{"norm_eps": 1e-05, "positions": "rope", "init_std_o": 0.00866, "init_std_up": 0.0387, "warmup_steps": 100}
Each number is 500 + 50 x the weight over the matrix's rms, rounded and kept within 0 to 999. Layers, rows and columns count from 0. Numbers have three digits each.

# layer 5 attention query, 192x192, rms 0.212, rows 35-51,99-115,162-178, columns 0-95
448538460464514524482493453557448515470637538509526554470548541624450456438429521455539414422551523450475590517557493500515524509531454512482501393506496544562494508516575435498470501544447522500445567589489491465448485559454571505556458557507428503431520567462489481458519479512421469515
540625585516557455516512527552500567481547526566472474463492521561401554425493536507427572514511534469534472448406488508407560548448561496447582489396583459425508522566611495509515516539478639517498541536504489515432530611562502437461551532566552446511528530476508585549490494428558477518
520453481527494517481416459431570487546463516599530386563572562505499590499523519507588509482545475431396510440562509536566476552441520415559484528536489534450491510500503572524531507410460416468530423575498530537467540565499546429514447542498358454489443443477431431479460502454456530528
511539447523593568486553421591522375453481461504507526514546424546481466469556471562425478528466412415537510553650582511500554567545531502447401488492457486570426541513600512524507480578472505398550423466506483518518547556518437544494481457536576503503356523491460492483516438454503602448
515520466476523456555522438489533599570524576581476473492474513497479479476487465510483442484534516481463422458536487468450442496510442513495514462497472516423490504510511467526543433513589556484403609479387425425498552528457446515466516403408515491481499518403452518482551514522566482475
479583380595504541560444486486489470492425542450520451465528511456408447524556506444512508592540486515510405528477500504548448530547442568537505511453530529517506490561499503522455447543597472508604544545518566471469459461503497542595445491549484570561470531579523503510517516503373411469
505504457536454505381520384492522557611444524524481520516445624431471512458422510488503446515591451357506557524573508479406500495400468560512581489591477455469455446450550573469531535562472518576462457487520393590392471483499600511459510557588483518505466515468479512534502486466607468530
551555499467408426524472448545503514532507494524503531443487450471480456504407487604484453528527463484504535542503435460439489431518597488560483554575517563475534614436518414563511536495434404458537505555470527495534516530477516505506462478504577429480543571475517490507456517523526518403
453496393448501540464546529509488523525502486550564492464491461516487465454478486515484504433546511433477549417491404571475466526457412472587480463522498534400437428417431472453519439434470523488563579529441489502468440560537452483481484515394508499655498564466563481525561530437497563443
472479451479491474491439491609520525507562518461439440510584537493552472454475512445483471462558541528438447495507460539447427567454519511527512510594495485544377478493533544373581504388473427468533455430462504540555448572618493520465395429434535461436441528502538534469476407504500440477
541541443514483463589419477580483471479486456445526453499545484507457447394447513537452520490492478514490510510481510461541583484512509521533532550534489439586489444475498523488516543497539522408493487536529457519458503535514497580567506455527546473535524496523546462458554558527484523553
496480449431418575367521493490484433547445480380475528472499460520471473447513474447482479560524570474458411605519457492483460551535407543479516475502564545498512520493523418513491455571479433585535466496522379475537595510449421522471510502501548443475463492472460495502569450568367438551
363537497423529545491521468458457492547504537477449470526503513480547418508511477573571526491553458425580551476453475517491494508475476523547481542471463556501520462444573476469544591448555465463501501563546515407612481432448501571473470513485521461393497503422440550478501441445556537491
558524437482643541546424551409445516457588542475527471471501466530555527412442510461526487493584580528562454509515440436441418354446495449481499445489496493520457442501437532518508471477514482451461458510506566594459418491509526435582617393548522575505565448489430553486504460470573489396
555517558500461536398435511487370588390522528454514432443525478481462560512549430516467455489516507538518469472520495461499430449469546453490472538536493550420525502530544467427412490557494568435490445533497447515571404506571495468487521474509508498542488533457510560532522484511625500450
447516466415473445471546500550490444482451527497514537573513612558434526548494470469520394505602468431513531432472476569493462515517499487514617523514497454494510579444486527455468505551543466542403501527495477501561561433489515503517395643415510469510595419497458491469583431545491431484
394557432544562552508428524512499467431400568526493521530492427431409525514576486505543410505537438528498540485563498519521544530583439408487520494495537551489509426426519540450499450496512509448423419477494461532452489605481518493581570482494528481583550447487541546456517456487575482502
597462466485465562561477474479470449489491474407490443573488499418500577486473467456527427502544436457456487491498587496555486497536608513487592530486485526581589435504505531497478512557518484529519452526455517472482497524529586452542425498513468498525447480538494550547467499505499464510
559520445441464538527535387487508523487464419515482552570458547469483514579441450487497489521465468471472543540483624444488438470508495534436496567522427511530516442510535458526509466496520547508517523548547518495492575456468484491606555524603543544511446517542470450604514530496596479525
626466475486437548538430547521507415396517491462494432546532534444459574482502566430556482536525470489458446470497528554555518454534564529516552443531443491529484439458499459397449432540448587491500539534514511580578440509476544502456498478445535443511538561460517544558410518427485529484
495475439519480544498535543512488376480472520560425421480469491545470536520492455493434505399556490565506461488475488560474574495519617553534508605450489453498526453428609392496560520582488434575517435447477534603524636552377538534623471460567510470483538439465377407552506500504475480531
507512471513465467527487558534495492609487391503489410535544484518437538500492516566482384556539498468424473461525465489408515454520556583503497504573494544507500516534549431525450487554484499434455507441419480476415551490476431529499435534478506493437636492524476550476460470502470437502
545505441524480489523449557481568459502515491488454465497508406496617550503446538462498538489498433490564513535547479527432692578503577434537557463543570498457502551590499416463496516485528474455461543507594536493504530364520474508528470524414487451540451465483469437506469484425517477436
498566450452533482502375499460487476481483592412552509454487498456550486471536426387413497442491545548456470556541470443445519475509545470548480527476591504518497588464501509445441526493488495588411523420497518548569450547424519516575538510491572462586553378446384491605542496487505631576
532378555523557431496534410450579487449553545489394581429497532565426506513483546452490519569433469514471533518434485525518424540514331588477445517521492471479494422464498521521530476491409543443529508504494423551492540600544469519572499343531600475442525448476562487502462566536561459457
570473467537473512509507599471405494571456508460561554462502442465481452571427475578461514466504535582558449417509542512504547452456572597429599463439493447542579451530563561480491509464472532655369452491497581453556508508421506536448480562510509458517468555555389526499490451458478465520
477524552432489400408534443593491555573462588496487407391497427493464531491505597615454460500502446506457528430495504449464503415437447499517406520412503425546489479489501535520480581570519415457541465520559625472546515491556557545474529428474535521444555500554518509583451504474558520403
466532473541676480548414530391518485509533480536542488521484491510571441470509494504514540488470492574544582474523440460498561514516446403436526502488503481493521538596527431545524509513496420520458517443505446427540571511499524535557544524472509529446548541476456580555457448535527498496
522506552431502505458472467546556465491457602413533551524445486528531449470572622480500473553485491485468520513553450496512603430519497398527484498501475463523565564514495498552530458488461484562536482509408469458532532477477542529455652504428486598553498476483625583552587563515612634488
528638489474573515465505503485439542386459552435528509528458515520535504542442464523491532483500528424502510574388419427467415452576504538477458529459511505443513379507615531564554443526513438514394504533566507473543474529533506566619537595458471583506445527610473493400374445523503607504
555542499478524477573542498533461555509524640513549511530555536480519444441505394511443500540565459571449449540454500440471434505519430390476436455520541582535553437513512644362400503537528554472447530536476529537527501426482415547360447423528590459555509494444481549505509434527446516495
475492599513527552426477530502515413562441507416506557544574453589491489482507464479483520472545516556508444508473515481488528421514490490518402504491552469475516469462420552522555445499508512539508434519495517496535624430436408533490481565485558470562502417580561531441525475490552458467
505458535420513572485536449584520496518445577490444482550382418559393670494521504513478490573529572546502540455483538479519595456522481525501555547476482443563531552425393477521445508499636506504447434541500494493481402597451564514490587530668490474501476464437476522414501490543405526515
543452552575443630526561476496418563496453478531517568547532526537491462537562437493461522555578540519553491435529534578481514549500533469482409457508383443449535463514462510477516438423498554566504461524543418405471459531501577475494534535506525511451478515480508540438479452546552466547
512494437515506446430472538443558478472494500547490477511445526511513477454515532514532504547513485488527472526545435508463483458474539549475487437445501471472481411488494417525525507483529508554456536501469542561474492542485512419478503503562465454573440579486539432491484491529482553466
419462537474503503523438545497494480552518497449471542496451529550490483506523484469506454481569489534529504551417476496481491518517490449547522517557506451548533481508428552499550501530454456497507444508553498523483557467509470535437499530493430538444525457513516501482571470521428405493
520528531505448535513498471493522518531451521608503512479564607443501529513493516490460529500440481530506542517453458513530514479510466458503556423535442513599547489509466458508505487509466474477490503512477518481506476610502538413508469506452443522467570517450485507449514519497520495499
497513519560538534510457454506470511452540481464507502515484547604518434531429490554417506493481396515511494473438518527471508503493497486481474473493505464499502557571550607492569518483516423545514470379480535551528548523530500471512515520545478494516398525508508552499510513510433515473
471457614488452467526431500481470516510522516495498550530423402521458519512530556403463486497554435546521592309524462468516329589428556526452496393505541500496495500463503522514472470499455534429469520451504515544530436526439596477497513518556501472481532513528452555476463500535513379545
514486610520501511502491453530461495476536449536484489521606529482504499482472536479551446509478483535448544429528506407504452510576494446506432478439480502512511487540550496530547542404572551477500575531510541458557526539508511510525491563472521443498521470495523496436405548459528466578
486541495571429502566543385448525536454481552491559571479500472545524515503461482468490492512459449535509452517527547513485528547456518445489521420480502504480517488544535619507441470499544508444546462519462529528481447553512546430481525505456521504435538546482477510479468577473529434497
479520539537522541420613474404521467526518467409570571455472510479521456460478526419577514488501447483428541557481520445500545426478568533502468488543414573492479529454530517608443543472552389532629470498479456627539505379422534541480501492445599560420531590528565504534479565550537507568
606512528535415520424555544515482399527467525603484492570530492497543561486503442440489472508503531503389538513490504547552504518502437507529516513459575429493430503495446470525477573557567510489518495467512450513534410512440474525569543513447419476480519472479491466493502477487515600423
458566469519501564548550452433484504480511583592445474474518541391509422493435491534432651475582466513577513434498464574508514532537610471505504509494465477453513518590402509375558502432468443634498453459543490441414548444466466461466480535498567553502467511522570542428529395547563497494
507514515456420479477535493575553562445537499570467558507507594437497536483515482573531559562512539428453415570577532477522473519565481557529472508459533553445421525519492514478524501439466548544452560485529486542549401507435544470497478553579507424507496448490560493466460483402500486437
512499499499537509494552426466512502487402534540487552495496496468419448515551416499503487490467520497536511498553485529493487511607503417532408510514548496479629496476439459598503452529505556541516498506521507452419571536549515457421531466513480530487572488488501503549462545453541526533
478470512583499441520470478555458457433448553552485562569498566562451514511538420571498529400539467592497497415642450421448461433570458417448373543403503513495627593507440494515496512546457525561539377549598462402495550560521485537480529466434387530585465522346515546417503501504521475496
587392468526577525460628515482414467488485483466553486481512592470465481551519407481461552552536596489562519537454551499528517544444419464496427446476495510537453459509562465512559438534465505538588482491449515453396472422465456487622471546495550508432523470432533518520561587500531478437
540601490442472537511532525583565559464453526640492573448596470478524428467432311502415425507452544490576484460527568498415577550552491576457451501492456460451530490426493639457434465492543561599513501435584467434469498515478409504501489422546474554608480472439474465490475490544605495469
474428522460511527515460479447475450395380474468464622418595502542422520559489392550466502581555510538529386629566559475520474495471412467463512589475528505494534529505518529589528539549490409577492581464490534473534489499349480474503437544450583522471522462454515499441518520484525518491
410414482550528594522619473542474549543550629554483508553607457491604438385538428600423441495461455517572539465487445481555540546425514413529368533455508452458545550574444621427475448534514474528505423448489444518503549490518473539517443498517532444498391475556515534511521502493405453560
# layer 5 attention key, 64x192, rms 0.217, rows 34-50, columns 0-95
423407463472430549482434498504450491502522417458456565507554468516522516520476527460552504467503508392490543575475490502513519425525421599460448509481474521554571420541564439552497455454492571562528525416468577558536572456553617558446511422522481521533483569462469483491520475518593555484
493517523561427596440541516490563581464448527504463511435440435515439594460466573520523470474523536479519473489435447433515505422583507490521512436390486505482576508440468392519570557601508465405461480469645456489476538456545505497468492498508452572435575556562536430478440445496480514491
470451453554559487447580499504530550569436503538483525492587545383518510503471446528474510559487569430510477476533521522530461492374508491434472428544516503513561485518480402533471473443523450561446517467547520462544492560490518455563376457532450525486512489525473547476492569519561441495
474581476385541461531552571535505499478492486549501518538487491519559490433473498516519493520491481506590495429492444451456546497635434503562506541541586452452471537503513531467492482467462544455515505504467473478505389486474490472484437547457522523505552501489465481587442542446432524498
488499602523415490607465551531490441502432478470460536423418467529465548440537510393527433494621538432490519416534447474456455457519481517511495480534493430526559435495484563565440528443392543484515594454523487635550521567526557386527566508536567497510521468597459526538534520509559544506
438500513583553533383414497555430462575515523551511492541530512520440514459467468464461472535528543512522483513525445408399591512527519521389361490519487485505581575633534558501475600505573582557490401476467497495465468558552465546556464450506478590530537485544503496454432639535520429563
492576575503453448532568462433463595419424480566428432444511483540554600537612477429480594540437514553524476472495532522418491531516514463521446442570485509474442410561509546523480483492484519518506512449460565449467490484520468487490451480455505471449494514527491448576416454441488459491
531520463521526508450511480481442533536514478442552458483433464407511538463480412494388519566577440402463438444508508477598501518574424548499534461486590483463435418493460513522476438586500568573553478421549469478405468465479475505583562522516488507559473487530442571489395475580550523577
559485521568481524442524529477484440514560552389480555433497524561503574521416557457525489558550406424471537533555491481505461524468468452437524414507483541566543529478560487593500533390549524441515494496508535547517540518439543528453495571415462400422494598474567571426537490551464564509
526453551441410593558530525500462445562567515505495567588517526452550503502509518417519493377473500474515449374388432460531525495470422486450497618540430470553498529568483590513406505496405506530521471459568565467530493471435499467510475533535603543468499590475557497416451406595519536534
555454571482503545571446487497519478504547394492541500572460528481478431432480455514583557551457422571431486482613464475502567633496454412426520499523546436506505515539563523484496591514458547477444464458515535430563518460542474613513478535523465535532463481555441516488488525440562437421
556539509526554479527514569502546553575454435502539559460480505469450531520560437528479518482516589524519498553496566475490526588512546476502506455604490472455611502529478525512484448503443451554493580467550516401396477475466545504529463446469500517505468525542465503495514472406570500408
448388531471580547471545500466509497503486572555532501549466441540494507500636538410485534579480437518367507493568513579562516633491508391386479564516485484442477541529503397401414571550484488351414488517353482516505523480474565568483426428526559469504568556526466482460542483437446505504
545479520584417448523497488439408510553588535452523482508486512448384396471550459352472554442527522588450446487483524548451547490455408524500409515484461538489486455529560328547461550452467455482565453514509501464562475430403535455467421512523591513454433599506520567446501535565554487442
471533459446446510441494436541520535488445442499520458446544396453473494540398470491491487426475603519542549565588538499506579481481451525502585523546462498529548514476507604514499452462521502453543543511586367551437542564434474493474506452500526515443475539499489506467516499491593555488
498369473527455506526462461448514480500543517475430588466568499536450480464487443497533418541536557436489435474529443493531517411513450533504597502406399599409501481452512530531524491533473364557528481437592517541503500485507429483524474497471485430428467485567525471533561473473523518493
503422568454496556426582459552501503490576546480483476642537481514502548483505549511556421488503537417507418506471506471449507491555562499505463491410549531468545459446456609423488475525522571528557456429499497550478511611447494494408483575443464565527583480579489550577624533510413540480